{"head_dim": 32, "rope_base": 100000.0, "qk_norm": true, "attn_scale": 0.177, "init": "uniform", "init_std_up": 0.0361, "init_std_down": 0.0, "optimizer": "adamw", "final_lr_fraction": 0.1, "seq_len": 2048, "dataset": "wikipedia_en"}
Each number is 128 + 24 x the weight over its row's rms, rounded and kept within 0 to 255. Layers, rows and columns count from 0. The size above them is the row's rms in percent of the matrix's.

# layer 2 MLP down (transposed), 768x192, rms 0.0602, rows 338-349, columns 0-191
size [107 105  86  97 102  90 102  92  89 106 102 115]
[[105 128 153 100 119 141 114 111 122 149 149 132 130 107 106 120 168 121 102 106 125 129 116  99 175 126 146 105 115 133 126 147 149 148 130 122 124 121 133 125 157  92 113 166 163 108 165 159 135 167 114 111 125 111 134 114 144 125 152 122 112 145 135 122 143 139 157  92 119 169 127 128 134 134 120  90  81 118 113 163 148 100 168  81 127  99 158  93 139 131 128  77 143  62 118 119  99 113 137  67 132 130 121 132 117 118 153 144 117 124 140  94 128 117  98 151 129  99 159 119 118 159  95 162 147 128 137 149 128 136 104 113 134 159 139 146 133  96 109 125  64 123 170 116 115 150 117  95 112 106 113  92 117  85 111 113 140 209 111 134 136 134 171 163 160 133 108 124 159 103 170 164 151 147 142  95  97  81  85  92 122 144  99 116 110 110 142  89 133 143 133 153]
 [122 115 146  90 115 150 161 105 136 126 136  99 146  99 106 114 149 129 174 141  98 111 114 113 117 139 102 118 171  95 167 137 135 149 133 146 149 177 157 140 126 149 122 108 116 152 146 103 121 125 124  76 117 132 121 134 173 184 141  80 128 139 157 133 148 108 134 108 139 108  99 114 134 108 123 133 127  83  59 139 122 138 106 121 156 130 143 144 152 103 160 137 154 146 159 111  89 106 150 102 125 107 180 129 140 147 116 117 104 140 132 133 142  71 133 143 149 112 107 138 123 112 144  87 155 123 135 147 128 122 160 144 160 148 135 159  95 143  79 111 107 137 164 127 124 181 122  86 131 122  78 124 160 118 167 144 147 160 151 120 113 122  88 151 125 133 112 135 174 125 184 146  72 117 130  92 145 125  84 149 120 150 143 129 125 107 148 139 119 148 142  82]
 [113 169 157 149 117 133 159 124 113 155 106 130 175 123 122 131 108 105 159 116 130 114 123 120 163 146 152 123 141 124 141 139 100 131 138 126 178 146 114 122 157 131 108 136 160 136 128 109 126 152 134 136 135 117 123 144 121 154 147 112 112 114 158 156 112 147  88 136 133 134 122 137 141 116 126 132  79 150 112  94 134 130 140 166 169  87 131 104  97 109 139 116 114  46 123 128 121 109 135 159 114 175 124 106 104 103 142 128 173 137 144 151 135 104 137 121  95 143 171 116 139 146 168 125 133 128 108 131 105 145 147 142 140 180 168 115 133 148 117 125 158 142 121 129 131 139 183  83  91 114  51 163 165 125 109 147 103 182 102 126 130 104  85  94  79  94 112 125 111  84 157 130 154 126 105 148 109 131  93 119 159 125 138 106 192 150 112 156 123 141  99 129]
 [163 104 135 130 105 151 120 151 188 132  94 126 176 116 119  84 142 132 110 108 120 142 111 121 125 136 142 140 125 106 123 133 160 132 108  57 125 160 101 127 130 127  93 173 133  93 169 168 178 155 145 118  96 139 150 118 135 137  97 126 135 140 127 137 128 139 139 138 141 114 110 137 143 122 159 128 139 108 155 143  95 155 129 152 150 155 131 171 141 182 149 123 156  92  97 171 109 137 143 129 123 126 188 105 145 164 151 126 137 107 133 120  77 141 131  72 148 104 131 134 126 133 134 150 145 159 118 110  94 158 123 139  92 112 147 120 149 142 145 116  81 159 140 109 139 134 134 127 125 113 149 108  94 103 179 133 108 185 122 140 106 150 127 139 113 156 195 103 141 124 149 121 145 142 125 114 140 119  92 118 119  98 124 119  99 111 127 112  90 121  51 121]
 [132 110 117 152 102 153 145 145 125 156 154 125 109 139 109 183 136 127 142 136 127 187 111 141 132 124 169 162 126 112 135 110 104 120 145 135 149 109 140 143 128 108 158 139 147 158 124 133 137 136 121 143  98 120 130 105  64 107 124 147 160 122 123 143 144 142 110 138 134 125 171  91 107 105 114 133 153 138 159 171 132 152 106 135 113 166 114  74 163 122 145 122 114 128 148 141  96 141 126 120 114 133 141 125 104 138  84  97 155 136 129 178 138 138 144 100 143 134 135 129 145 120  88 120 115 153 112 122 126 183  88 141  67 135 131 180 139 129 177 121 100 113 109 136 119 163 119 130 164 149 240  99 111 113 122 122 108 205 116 113 125 127 159 135 157 126 148 159 110  92 123 160 167 148 111 128 110 123 140 140 117 137 110 126 118 130 175 126 140 153 122 122]
 [ 84 137 142 162 114 115 115 141 154 168 115 167 155 170 175 144 130 127 102 110 134 103 143 152 104 127 133 132 152 134 118 121 124 133 119  97 124 159  93 149 129 120 170 153 131 159 106 144 139 115 136 112 122 145 112 140 122  80 116 203 119 104 138 136 137 105 125 182 136 148 135 136 132 132 143  77 139 134 149 119 152 154 160 115 107 157  90 125 108 128 155 132 107  36 105 132 102 158 124 100 184 138 120 139 138 179  84 134 138 138 129 134 156 174  86 148  89 124 111 117 138 134 135 137  87 110  95 104 152 105 122 114  97 126 136 110 165 101 142 112 135 121  92 114 116 104 111 146 135 114 143 121 116  86 128  86 163 167 140 127 117  97 125 118 124 105 110 143 125 165 117 114 142 144  98 134  90 157 128 133 148  92 120  87 175 128 139 149 111 103 147 121]
 [136 129 121 126 135 137 135  94 162 121 123 165 115 103  99 129 108 141 179 163 148  86 114 104 123 159 138  95 137 140 174 124 128 111 109 140 106  85  93 119 105 117 133 149  67 115 100 129 109 136 117 155 136 150 161 111 135  99 158 127  75 124 118 112 110  99 113 136 134 116  94 113 144 122 158 160 110 125 152 177 135 118 122 144 147 105 119 144  65 144 121 117 121 208 139 141 112 154 118 168  87 171 171 133 154 110 112 139 128 110 131 165 114 100 194 143 150 105 105 120 130 121 116 117 160 113 133 127 123 152 123 143 131 101 122 128 140 119  82 150 168 118  94 119 101 113 125 176 153  83  64 132 130 128 116 111 129 159 137 130 122 175 130 155 137 106 135 118 107 129 102 121 131 118 132 145 145 111 137 152 112 135 111 165 140 148 118 112 100 132  85  78]
 [143  65 124 130 120 123 127 138 110  81 132 118 111 121 120 125 133 133 213 113 137 108  88 125 113 100 139 150  97 111 173 131 119 111 142 190 138 158 126 111 117 153 145 155  88 106 143 173 115 137 110 123 120  94 119 124 112  96 167 104  94 115 119 139 157 108 127 129 116 129 121 168 105 117 158  76 110 120 149 111 188 131 134 159 114 161 110 149 116 162 158 127 138 169 113 107 171  97  83 142 173 120 101 142 120 135 150 149 152 118 128 114 132  99 128 117 128 166  76 162 115 136 114 142 131 125  72 155 114 153 151  97 125 106 133 110 164 136 133 139 140 128 112  86  96 150 115 152 116 113  50 137 114 122 129 126 140 124 113 115 113 113  82 110 121 110 145  98 119 160 119 106 125 130 138 112 179 129 131  99 131 136 100 111 165 139 117 114 131 137 129 119]
 [170 147 146 124 156 127 135 110 187 140 134  96 153 117 115 152 125 159 105 179 134 111 106  92 144 135  99 165 130 115 152 142 118  82 188 159  88 155 142 150 175 124 122  90 120 144  77 113 146 126 124 115  96 110  92 138 128 122 137 145 112 147 120 111 109 113 113 117  91 115 162 118 152 144 185 140  87 117 163 107  85 103 118 193 157 116  90 107 115 109 113 135 136 106 126 133 138 134 160 153 107  96 125 150 104 144 142 107 146 155 154 124 121 124 126  92 104 119 180  76 122 120 123 128 145 105 123 126 125 116 152  97 180  94 143  98 109 122 131 150 102 122 145 132 150 134 134 106 140 154 170 120 140 151 135 156 150 105 153 157 153 132 152 150 139  95 115 114 106 142 140 124 114 167 180  95 141 122 125 131  92 144 110 157 124 122 114 126 153 149 170 148]
 [115 101 138 132 132 140 124 144 122 129 102 154 132 112 142 119 171 107  88 139 156 157 127  98 122 143 144 168 122 148 114 160 155 142 145  89 147 127 132 104 140 134 109  98 110 131 137 118  98 127 113  99 132 129 118 115  87 127 134  86  90 111 122  83 122 106 112 125 144 126 100 119 113 103 166 127 157 110 105 141 125 145 158 122 107 128 153 154 167 133 133 130 140  88 102 124 143 115 183 138 134  60 104 117 128  93 107 129 109  65 152 123  71 125  95 122 150 134 117 158 134 107 125  85 103 106 147  97 126 140 135 106 126 110 129  95 131 134 130 116 153 129 134 191 132 132 127  38 139 121  60 115 129 137 106 168 116 130  95 169 154 106 127 100  95 127 112 140 108  97 163 107 128 132 146 129 156 133 169 136  99 133 146 131  76 133 112 153 122  76 154 117]
 [112 115 128 116 108  79 158 115 138 117 110 139 120 156 155  79 122 106 128 124 141 173 129  92 129 120 149 131 111 137 143 169 123 133 144 126 133 102  85 162 134 106 155 116 150 158  73 135 116 141 105 121 132 110 135  87 111 123 123 129 147 135  74 112 149 123 130 133 118 145 137 115 135 165 119 135  90 122 127 103  94 115 132 101 175 120 112  63 129 162 118 113 154 113 118 151 141 115 182 136 125 163 103 115  92 180 142 165 166 141 149  95 145 129 144 137 144 121 141 110 132 139 105 129  90 110 123 134 125 145  80 115 115 128 149 107 126  83 122 143 111 148 147 114 133 148 140 127 130  93 255 158 130 122 154 168 149  78 137 103 136 106 122 100 122 160 117 143 129 110 148 122 118 118 134 140 105 126 104 108 101 118 118 118 120 132  97 172 107 152 110 133]
 [147 113 133 151 116 131 122 118 135 170 147 168 154 148 136  97 109 119  95 130 116 106 152 132  74 108 138 105 151 129 135 121 123 127  93 157 160 150 110 100 122 107 107 176  58 120 188 129 154  93 143 114 157 102 140 147  99 103 129 131 143 103 162 128  88 128  96 127 126 136 117 120 157 127 128 109 149 150 116 153  61 159 121 166  94 108 142 104 160 155 116 132 137 104 130 133 127 163 139 148 116 121 171 119 124 151 143 127 179 181 134 179 133 131 120 109 122 134 142 141 130 124 109 163 129 128  94 140 101 140 144 146 130 117 117 116 144 109 155 100  82 124 104 107 164 104 149 108 143 177 186 152 111 130 116 143 101 143  85 132 131 112 131 123 145 134 170 123 111  94 171 106 118 160  98 117 131 113 139 119  86 142 154 118 139 157 116 116  82  81 107 118]]
# layer 2 MLP gate, 768x192, rms 0.0658, rows 339-350, columns 0-191
size [110  85 103 105  97 112  97  90 104 108 123 138]
[[142 118 160 122  82 127 155 132 128 114  88 142 160 157 113 135  91 115 151 181  94 115 104 172 151 166  51 145 120 107 127 116 137 149 132 108 140 124  71 140 105 126 111 152 124 125 155 115 124 122 139  98 155 134  92 168 128 126 111 115 148  98 100 112 149 131 125 152 156 150 140 132 105  90 133 161 136 147 107 130  95 110 124 100 117 131 156 121  90  86 121 113 140 131 185 133 166 140 126 141 105 115 156 110 105 138 140 140 114 128 118 175  96 160  90 126 112 156 114 155 108 213 165 139 162 176 122 142 119 150 129 117 107 141 144 120 126 160 133 108 150 118 145 137 130 108 156 102 102 140 113 144 103 133 124  83 177 118 108 138 154 115  89  98 149 145 121 119 147  99 135 112  72 157 110 126 149 143 151 135 165 122 146 145 132 163 109 114 124 110 131 116]
 [133 119 126 146 115  98 133 105  95 132 150 146 103 130 114 144 141 104 149 128  92 124 129 140 135 117 113 150 184 108 185 109 103 143 152 134 141 148 166 127  80 108 148 139 110 111 187  72 121 151 115 113 145 125 101 141  91 124 114 175 107 150 173 128 183 118  97 133  92 144 136 144 143 150 152 123 116 136 136 131 148 116 108 104 104  91 132  97 112 124 146 163  96 110 170 130 105 121 193 137 128 142 153 129 130 125 124 105 145 146 109 119 100 145 127 157  79 108 130  92 118 127 124 118 146 108 174 135 118 132 106 136  84 107 106 112 149 127 102 143 125 140  81 121 142 103  85 104  91 152 118 128 131 121 154 175 123 107 119 143 102  86 137 122 101 117 155 190 103 128 137 117 163 111 126 178 130  87  94 142 130 152  94 143 124 143 146 127  94 105 158 161]
 [112 128 139 106 105 114 137 145 175 100 101 151 107 134 136 139 154 127 145 117 134 130  93 135 130 113 159 130 161 130 176 123 128 124 140 107 149 132 152 142 135 100 125 145 145  93 128 148 129 134 162 136 185 112 100 116 130  74 154 130 139 123 123  87 128  86 155 164 133 137 112 109 133 116 133  97 157  95 161 119 158 121  97 153 174 143 112 118 152 175 146 149 109 141 144 115 144  82 109 152 113 132 108 145 120 139 133 105 114 111 152 187 106 122 153 124  42 172  89 149 100 112 112 134 115 118 148 106 102 122 105 157 120 166 138 154 140 156 125 203 135  98 108 149 113 130 151 130 132 137 148 125 119 116  94 130 128 100  82 141 137 145 128 138 130 115 167 162 137 117 150 103  86 103 108 120  95  92 161 101 160 127 141 126  97 128 194 140 150 101 126 122]
 [ 73 148 137 113 105 171 108 153 137 124 117 145 157 164  95 137  83 123 154 109 117 127 112 148 153 119 111 116 157 121 159 105 169 144 131 139 155 148  97 124 114 127 119 108 144 128 123 114 164  85 158 159  95 135 140 132  91 105 102 160 134 112 151 120 122 121 136 126  88 106 136 157  87 112 117 121 158 128 135 124 110 147 118 109 121 192 143 158 153  95 137  99  95 129 151 133 142 179 105 110 127 123 134 150 116 128 118  72 148 132 129 167 157 126 168 134 158 150 146  94 138 132  89 132 135 118 154 116 144 140  85  99 129 133 133 179  92 141 134 134 115 112  98 134  88 130 112 135 145 100 139 118 166 126 126  87 116 119 113 129 135 122 122 166  85 119 156 149  61 106 155 160 108 155 108 104 121 146 129 125 162 152  96 124 171 199 129 104 101 143  91 133]
 [118 130 146 126 126 136 106 102 138 142 118 121 104 147 132 171 151 121 129  95 121 135 121 138 149 159 117 126 159 144 117 127 134 110 146 127 134 145  74 117 145 133 133 124 139 139 160 106 107 100 116 100 117 164 108  84 109 110 133 113 127 133 149 133 106 103  90 161 106 108 105 130 147 162 112 106 113 121 175 140 169 135 146  67  72 164 108 141 118  92 167 152 105 120 105 152  98 138 122 120 145 126 184 122  94 131  98 173 131 131 142 147 101 129 122 110  98 139  92 109 163 153  66 125  91 174 124 152 143 148  81 125 138 104 112  90 145 129 162  78 125 169  91 179  96 125 114 173 119 135 126  97 126 111 139 119 121 142 103 146 101 119 101 130 111  98 151 105 130 162 127  94 120 122 168 139 142 122 132 169 159 164 107  81 145 141 155 142 137 119 153 153]
 [157  90 136 113 112 172 115 174 110 116 110 140 133 146 125 132 134 121 151  61 127 123  91 163 136 111 107 148 101 105  99  68 146 125 105 151 138 157 131 113 145 127 160 123 141 138 147 115 119 106 132 163 111  79  68 162 116 118 102 117 142 113 106 129 122 109 133 111 157 156 137 154 114 139 131 125 145 153 113 141 145 136 123 175 116 112 181 161 132 141 176 127 130 118  97 103 102  86 134 127 176 124 129 124 120 127 120  94 132 138 126  86 114 130 111 126 103 143 140 130 150 112 117 124 109 130  79 127 124 132 138 149 135 139 175 113 136 147 131  90 123  77 161 122  85 133  83 128 124 176 129 134 117 151 130 119 104 134  89 118 107 100 144 125 104 131 164 140 154  88 150 181 127 150 105 124  86 169 123 129 104 135 205 140 171 129 157 155 156 112 126 114]
 [114 142 143 174 140 130  85  97 175 140 146 125 112 124 136 162  94  40 130 120 113 116 125 143 111 128 109 159 161  88 151 112 156 143 150 114 137 107 110 141  91 122 102 120 156 101 139 103 109 119 161 131 140 126  95 142 102 133 113 135 124 118 162 108 103 121 137  76 138 121 120 126 146 151 104 128 159 147 109 152 109 161 121 102 142 114 168 117 140 108 141 111 131 118 134 147 133 132 205 141 117 130 149 123 183 132 105 143 102 143 139 128 182 137 135 127 141 153 136 132 127 147 109  74 165 161 181 141 106 117 141 125 126  89 145 126 120 144 132 156  99 128 157 123 132 105 133 115 114 151 127 126 116 128 149 130 180 126 101 150  84 160 122 148 108 130  92 159 139 133 176 150 128 105 154 182 169 106  97 116 148 109  90 137  96 142 187 120 148 130 147 118]
 [131  88 105 123 121 135 141  66 149 116 108 136 160 143 156 167 125 135 115 148 106 105  91 162 136 140 124 102 184 123 134 144 131 129 144 174 117 106 135  93  82 190 140 136 161 135  92  95 158  82 143 101 102 118 122 127 102 133 115 157 118 138 135 127 108 136 128 112 117 122 114 130 160 131  85 145 127 149 114 123 147 138 106 121 125 135 125 135 143 163 109 188 107 124 132 149 149 157 130 154 113 139 143 138 137 102 134 122  87 104  95 161 115 149 134 164 128  96 112  84 150  93 124 130 178 145 162 148 141 132 135 125 135 123 168 138 138 167 122 142 144 117 101 143 146 133 150 134 147 159 156  92 137 143 102 127 193 103 102  96  98 103 136 129 142 126 191 113 135 153 192 112 114 150 176 117 132 171 174 142 105 142 105 132 152 124  91 126 150 133 125 128]
 [148 144 105 161 101 124 151 107 107 138 123 147 140 107 124 141 136 130 141 161 137 146 162 133 140 195 107 101  77 139 159 147 108 165  91 149 119  98 139 126 117  97 113 113 117 169  70 121  95 123 148 123 132 113  78 121 122  93  48 172 105 132 106 131 120 141  92 113 117 128  96 145  85 151  96 129 125  91 168 146 108 135  91 115 127 121 111 108 188 125 147 137 124 147 141 170 138  98 170 146 116 152 137 153  83 166 162 130 129 141  91 123 123 108 168 132 127  98 107 109 155 113 119 132 137 154  96 149 116 124 159 125 166 126 119 130 145 133 128 156 103 127 152 144 145  67 131 122 146 145 143 119 139 123 111  90 108 107 122  94 137 162 108 132  94 149 136 105 152 117 137 147 115 167 118  95 143 118 154 111 108 110 129 133 148 154 133 152 111  81 108 147]
 [135 168 100 174 119 134 133  95 120 109 116 119  94 145 167 130 110 120 174 100 133 145 117 142 142 151  90 130 167 175 146 184 104 132 156 161 135  96  93 105  75  76  86 127 153 168 122 138 110 126 176 176 125  68  97 132 140 114 153 140 129 114 147 150 152 128 102 126 111 125  93  97  88 122 134 121 157 133 113 129 131 115  85 151 144 125 109 105 149 136 107 170 137 117 113 101 155 128 108 182 119 113 151 145 126 126 144 143 159 164 122 125 149 120 141 113 120 123 125 144 125 128 128 140 147  85 146  79 102 141  99 134 143 154 134 144 128  75 166 138 130  97 141 108 126 124 169 120 123 140 132 159 100 101 136 143 118 108  97 157 109 123 134 123 153 134 148 111 129 101 134 160 158 154  89 131 127 134 129  99 128 138 127 148 149 144  92 135 143 115  48 123]
 [129 131 157 119 104 135 106 102 147 130 149 163 143 145 147 114 147 112 143 116 146 106 146 158 124 135 102 120 142 104 148  84 131 137 145 128 143 157  96  95 140 103 108 121  88 164 186 151 137 123 134 102 134 111 106 158 115 118 153 127 144  64 141 137  87 137 108 117 104 134 101 115 124 120 145 130 137 134 138 198 121 162 149 154 134 112 150 122 132 162 124 125  99 131 126 171 103 189 114 114 153 117 157 135 127 135 159 126 164 171 117 152 135 161  95 145 134 114 137 139 149 104 137 166 155 134  55 129 130 133  91 152 153 109 113 113 117 159 119 106 107 134 119 103 163 134  89 108 154 144 120 100 128 102 132 117 106 127  93 131  95 153 129 149 126 136 148 121 101  88 158  88 145 133 106 137 152  79 136 100  49 132 127 140 127 115 130  89  87  87 117 166]
 [166 153 127 127 116 148 130 126 112 130 124 101 142  80 159 155 145 109 127 105 130 134 101 151 149 179 111 166 125 144 116 122  93 143 148 142 162 118 127 131 116  86 111 102 153 127  96 107 114  89 158 150 133  83 105 120 135 119 123 151 130  98 147 120 180 146 119 139 125 165 113 120 116 116 142 148 105 145 126 128 190 134 172 119 148  92 102 117 129 117 127 114 139 160 149  97 117 126 153 159 144 153 151 152  64 124 140 104  97 105 107 146 124 115 104 142 145  78  89 121 110 119 120 116 128 130 135 129  87 168 163 113 134 123 143 137 146 125 121 117 129 133 153 180 118 112 134 119 120 215 128 103 129 137 166  91 135  63 104 106 101 117 126 138 150 192 145 117 155 119  98 134 114 157 115  91 160 138 110  98 147 148  94 128 147 164 127 131  94  92 127 129]]
# layer 2 MLP up, 768x192, rms 0.0623, rows 339-350, columns 0-191
size [108  86 102 108  91 111  97  92 105 106 116  98]
[[ 89 164 159 141 120 136 122 100 147 131 127  61 136 114 114 151 141 130 166 124 132 104 154 120 147 169 132  97 122 137 223 142 113 127 107 184 150 111 138 172 131 130 151 112 100 127  92  99 117 110 137 132 164 122 100 153 128  94 105 172 128 142 163 171 164 132 106  94 124  96 138 128 144 130 109 138 114 164 108 157 112 110 111 129 144 131 142 145 132 137 135 143 159 143 132 147 148 125 127 157 114 146 145 135 156 138 121 111 144 173 144 134 128  86  95 104 178 121 153 152 149 129 146 132 128 103 121 112  93 114 160 149 153 173 151 125  98 110 122 140  69 114 112 151 127 155 114 117 161 136 136 105 147 118  91 120 103 133 130 156 152 124 147 124 123 128  92 186 125 126 158  84 152  98 114 116 124 124  90  93  92 100 103 144 157 170 139 121  97 146 115 116]
 [120 141 146 101 116  94 132  99  99 158 145  84 163 116 167 123 107 142 133 119 128  96 125 119 110 184  94 148 137 153 126 179 169 138 138 115 105 146 139  89 117 142 134 154 129  99 109 146 152 128 126  91 157 152  85 137 152 148  87 142 138  94 112 153 144  92 135 120 133 147 140 108 143 158 118 116 119 116 100 136 175 125 156 103  96  93 190 130 121 184 162 140 124  97 124 146 160  95 160 147  95 191 132  98 107 159 148 142 136 155 148 112 123 164 106 187 122 169  97 120 154 120 128 172 148 109 122 144 112 115 168  87 130 131 113 167 102 116 137 118 130 121 121 139 128 159 100 108 120 103 134 147 113 146 122 112 107 133 131 110 128 138  82 141  99 119 137 116 118 143 152 160 145 132 118 122  91 123 120  84 117 126 166 131 112 144  99  91 102 165 142 148]
 [114 154 110 126 118 115 172 125  89 132 134 155 116 153 155  99 141 157 147 111 124 135 125 117 139 146 125 139 141 177 111 140  63 133 162  80 166 116 144 128 110 106 119 139  95 104 171 128 117 132 164 121 132 113  71 107 147 127 157 127 141 119 105 145 103 100 138 138 142 163  98 115 117  93 134 153 156 142 127 107 180 108  96 152 127 174  83 117 144 162 142 132 104 145  97 123 117 118 130 114 125 109 138 166 121 136 143  81 121 127 149 132 144 136 134 140  91 131 102 143  95 107 112 146 144 109 154 139  78 107 152  97 119 110 141  89 118 141 181 134 143  89 135 116  81 138 119  95 160 157 114 136 123 155 123 138 126  99 120 175  87 101 139 126 142 163 166 125 110 154 151 154 108 139 183 111 140  81 125 112 154 148 180 143  85 112 126 151  95 111 142 139]
 [118 158 131 141 116 154 118 165 160 156 159 143 143 173 142 148 111  94 143 122  93 129 135 143 138 129 127 137 110 135 136 112 141 114 140 148 113 143 151 126 138 111 128  93 148 117 133 151 151 101 139 126 103 126 120 172 115  97 122 147 134  77 135 115 105 111 157 153  97 132 139 119  83 153 107 106 137  91 124 175 116 133  92 110 134 156 102  80 105 125 130 153  93 123 138 130 126 190 131 120 159 121 162 122 136  89 101  99 143 101 127 156 161 191 168 154 153 143 153 132 157 105 141  84 124 152 136  98 147 148 101  61 135 128 156 167  89 106  80 140 116 110 101 155 154 125 102 122 106 105 110 111 119 104 144 140 134 120 122 118  92 116 133 121  94 128 156 140  97  99 155 153 188 152 109 117 155 162 151  76 102 160  98 127 147 123 128 118 131 171 118 142]
 [126 105 103 124 126 144 160 142 141 149  83 136 145 126 156  88 125 123 150 140 116 129 107 129 146 102  95 167 158 105 140 113 136 167 108 108 114 123 126 111 141 137 127 121  86 185 139 153 126  86  49 109 108 123 126 137 165 134  93 117 128 104 149 152  85 113 103 108 111 121 112 151 159 169 149 138 142 133 160 140 144 114 151  96 109 130 136 137 154 150 112 103  95 152  93 160 157 134 114 133 165 159 134 106 119 105  81 128 116 113 183 152 152 130 121 149 128 107 102 113 182 186  90 122 116 134 110 162 157 129 130  92 146  84  95 107 117 142 120 126  95 123  94 155 110 140 182 138 116 112 116 144 141 144 124 107 103 123 102 147 106 147 123 108 149 128 129 149 123 110 136 155 108 108 133 120 123 154 143 116 123 162 150 118 200 137 109 143 174 121 169 162]
 [152 106 116 135 127 130 110 124 144 142 143 126 160 122 126 121 117 129 147 158 117  81 204  86 118 141 162 124 169 102 165 147 144 141 121 124 120  92 116 155  93 130 106 120  97 120 125 145 104 137 110  99 144 158 156 109 136 142 169 128 135 153  94 137 132 139 133 134 123 106 113 145 161  96 113 133 117 126 139 104 110 115 128  78 111 138 137 108 141 127 107  87  76 117  79 145 110 140  80 136 107 155 125 143 173 115 153 136 142 101 135 172 153 162 156 126 135 117 116 127 117 121 101 123 149 117 151 152 186 137 125 103 120 107 119 152 134 175 126 165 156 105  86  90 122 130 148 124 169  85 143 113 141 137 116 143 148 178 141 118  85 176 125 108 200 126 134 194 106 144 127 117 132 107 119 111 151 114  97 156 102 122 121  96 122 112 114 139 104 139 146  86]
 [ 98 108 112 138 108 142 158 162  89 114 140 117  87 124 156 131 128 165 121 112 107 146 107 142 131 100 122 122  78 132 115 120 132 133 123 141 159 164 121  84 113 145 132 114  94 143 125 141 106 163  93  96  81 105  94 105 119 135 129 114 135 107 124 160 155 139 136 153  72 113 115 111  81 119 145 114 115 124 130  93 122 136 159 164  95 131 109 155 103 141 137 110 145 145 109 130 118  98  94 109 153 125  51 102  89 125 109 154 150 142 142 122  85 100 145  64 143 128  86 140 184 124 123 144  92 101  44 153 124 136 100 131 124 150 139 140  93 117 143  87 122 126 133 136 123 112 167 164 138 103 123 155 146 119 110 141 101 145 144 110 161 103  85  96 149 115 137 102 103 165 120 144 143 139  90 134 136 137 123 140 127 122 149 118 139  95 138 165 113 125 127 142]
 [117 114 141 115 125 132 116 117 182 143 122 149 162 131 118 144 105 105 120 180 132 110 117  91  91 164 109 167 109 158 132 133 134  99 155  95 119 179 155 151 139 127  90 131 127 128 143 140 162 138 192 102 138 169 149 109 118 151 128 168 120 134 126 102 139  84 165 171 113 155 116 110 134 125 131 143 121 143  74 144  97 142 105 133 131 129 110 111 102 121  80 118 102 149 175 147 142 130 151 117 118 122 133 123  99 113 173 132 121 181 146 144 133 143 166 131 111 162 166 105 119 112 124 109 135 118 146 138  99 129 108  86 115 120  95 121  55 143 127 106 132 115 140 152 125 135 121 142 153 162 149 133 131  99 147 155 137 123 130 144 113 101 157 124 120 119 109 146 110 141 160 128 164 184 153  93 148 145 163 138  55 103 119 129  90 152 113 125 102 157 151 107]
 [127 105 160 105 154 148 152 102 109 130 106 144 124 121 127 114  95 119 147 118 136 161 147 112 154 173 150 110 127 108  97 102 107 126 126  98  95 107 124 106 113 138  83 119 127 151 169 140 152  88  70 136 129 130 162 174 132 122 114 100 136 140 138 106 194 114 118 100 159 157 104 110 160 100 137 124 131  98 134 142 149 127  78 159  27 156 127 131 114 120 118 119  94 126 157 130 108 108 130 145 135 157 105 104 142 101 114 106 132 116 183 132 136 169 111 125 132 138  66 131  93 129  54 140 102 115 125 102 110 130 153  94 121 133  94 109 147 128 166 126 141 104 113 149 105 124 164  91  98 123 140 123 134 152 142 158 104 131 139 134 137 127 138  79 116 131 140 126 135 116 122 123 100 134 150 105 169 106 161 136 127 145 148 124 111 136 104 137 151 122 172 127]
 [ 86 149 103 110 110 151 150 133 129  79  97 134 129 143 131 159 127 118 142 101 148 142 111  97 152 129 104 121 178 150 129 130 116 136 125 140 127 124  83 136  88 118  94 124 157 164 147 138 100 164 161 152 103  90  81 139 137  96 152 127 124 171 118 137 158  89 115 116 165 140 109 114 141 103 123 113 132 108 117 163 146 153 105  99 121 143  74 130 130 155 121 132 150 128 159  97 162 125 127 156  69 135 142 134  95 133 103 163 172 139 124 146 161 118 101 173 106 118 134 126 164 150  80 158  99 142 138 123  95 160 106 124 133 130 116  99 119 104 189 148 169  95 107 146 119 155 129 124 104 112 129 158 147 173 126 111 108  97 125 156 132 110 114 144 138 143 137 117 116 111 173 157 185 107 108 128 128 116  92  76 121 103 117 143 137 130 115 114 137 131  97 165]
 [157  87 131 122 134 192 101  92 150 139 146 173 164 121 184 133 114 141 129 149 160 127 121 149 106 152 132 118 119 144 132 138 140 128  89 161 103 173  96 113 149 162  87 161 126 141 122 144 165 106 143 182 130  89 131 136  79 101 118 121 129 123 132 161 132 122  98 111 106 118 148 166 119 117 140 115 132 119 120 154 130 114 117 112 122  77 135 101  95 136  77 132 126 123 159 136  93 113 122 130 119 141 112 142 133 108 151 128 156 126 116 163 115 149 130 121 149 145 152 129 116 103  69 136 175 154 103 153 108 129 151 129 128  82 128 133 126 130 123 109  86 120 128 143 147  95 100 127 126 128 126 125 136  96 122 110  79 131 110  99 133 155 110 169 120 126 148 157 156 124 143  86 132 190 111 137 138 126 150  90  98 101  86 178 138 173 116  99 100 110 127 177]
 [134 108 151 143 123 131 136 130 160 144 100 137 141 148 128  88 115 141 129 148 128 123 165 118  94 137 145  93 123  92 151 125 176 114 132 110  70 130  94 114 147 108  82 143 116 147 110 160 174 148 100  90 134 153 135 121  91 117  91 116 103 170 107 129 112 107 119 146 131 103 129 115 131 120 133 102 159  96 107 131 110 113  66 118 109 150 164 117 186 149 146 125 132 115 124 120 120 122 110 119 130 123 104  86 179 146 118 105 171 188 151  90 150 151 149  96 128 160 159 137 133 127  93 132 116 119 148 168 157 108 110 164 123 116 143 133 145 126 107 148 105 125 137  74 136 117  94 146 138 108 120 154 101 134 101 139  70 157 134 130 132 163 122 131 126 115 158 145 108 131 140 100 163  94 116 163  94 131 149 141 120  86 172 132 127 140  82 135  92 160  90 127]]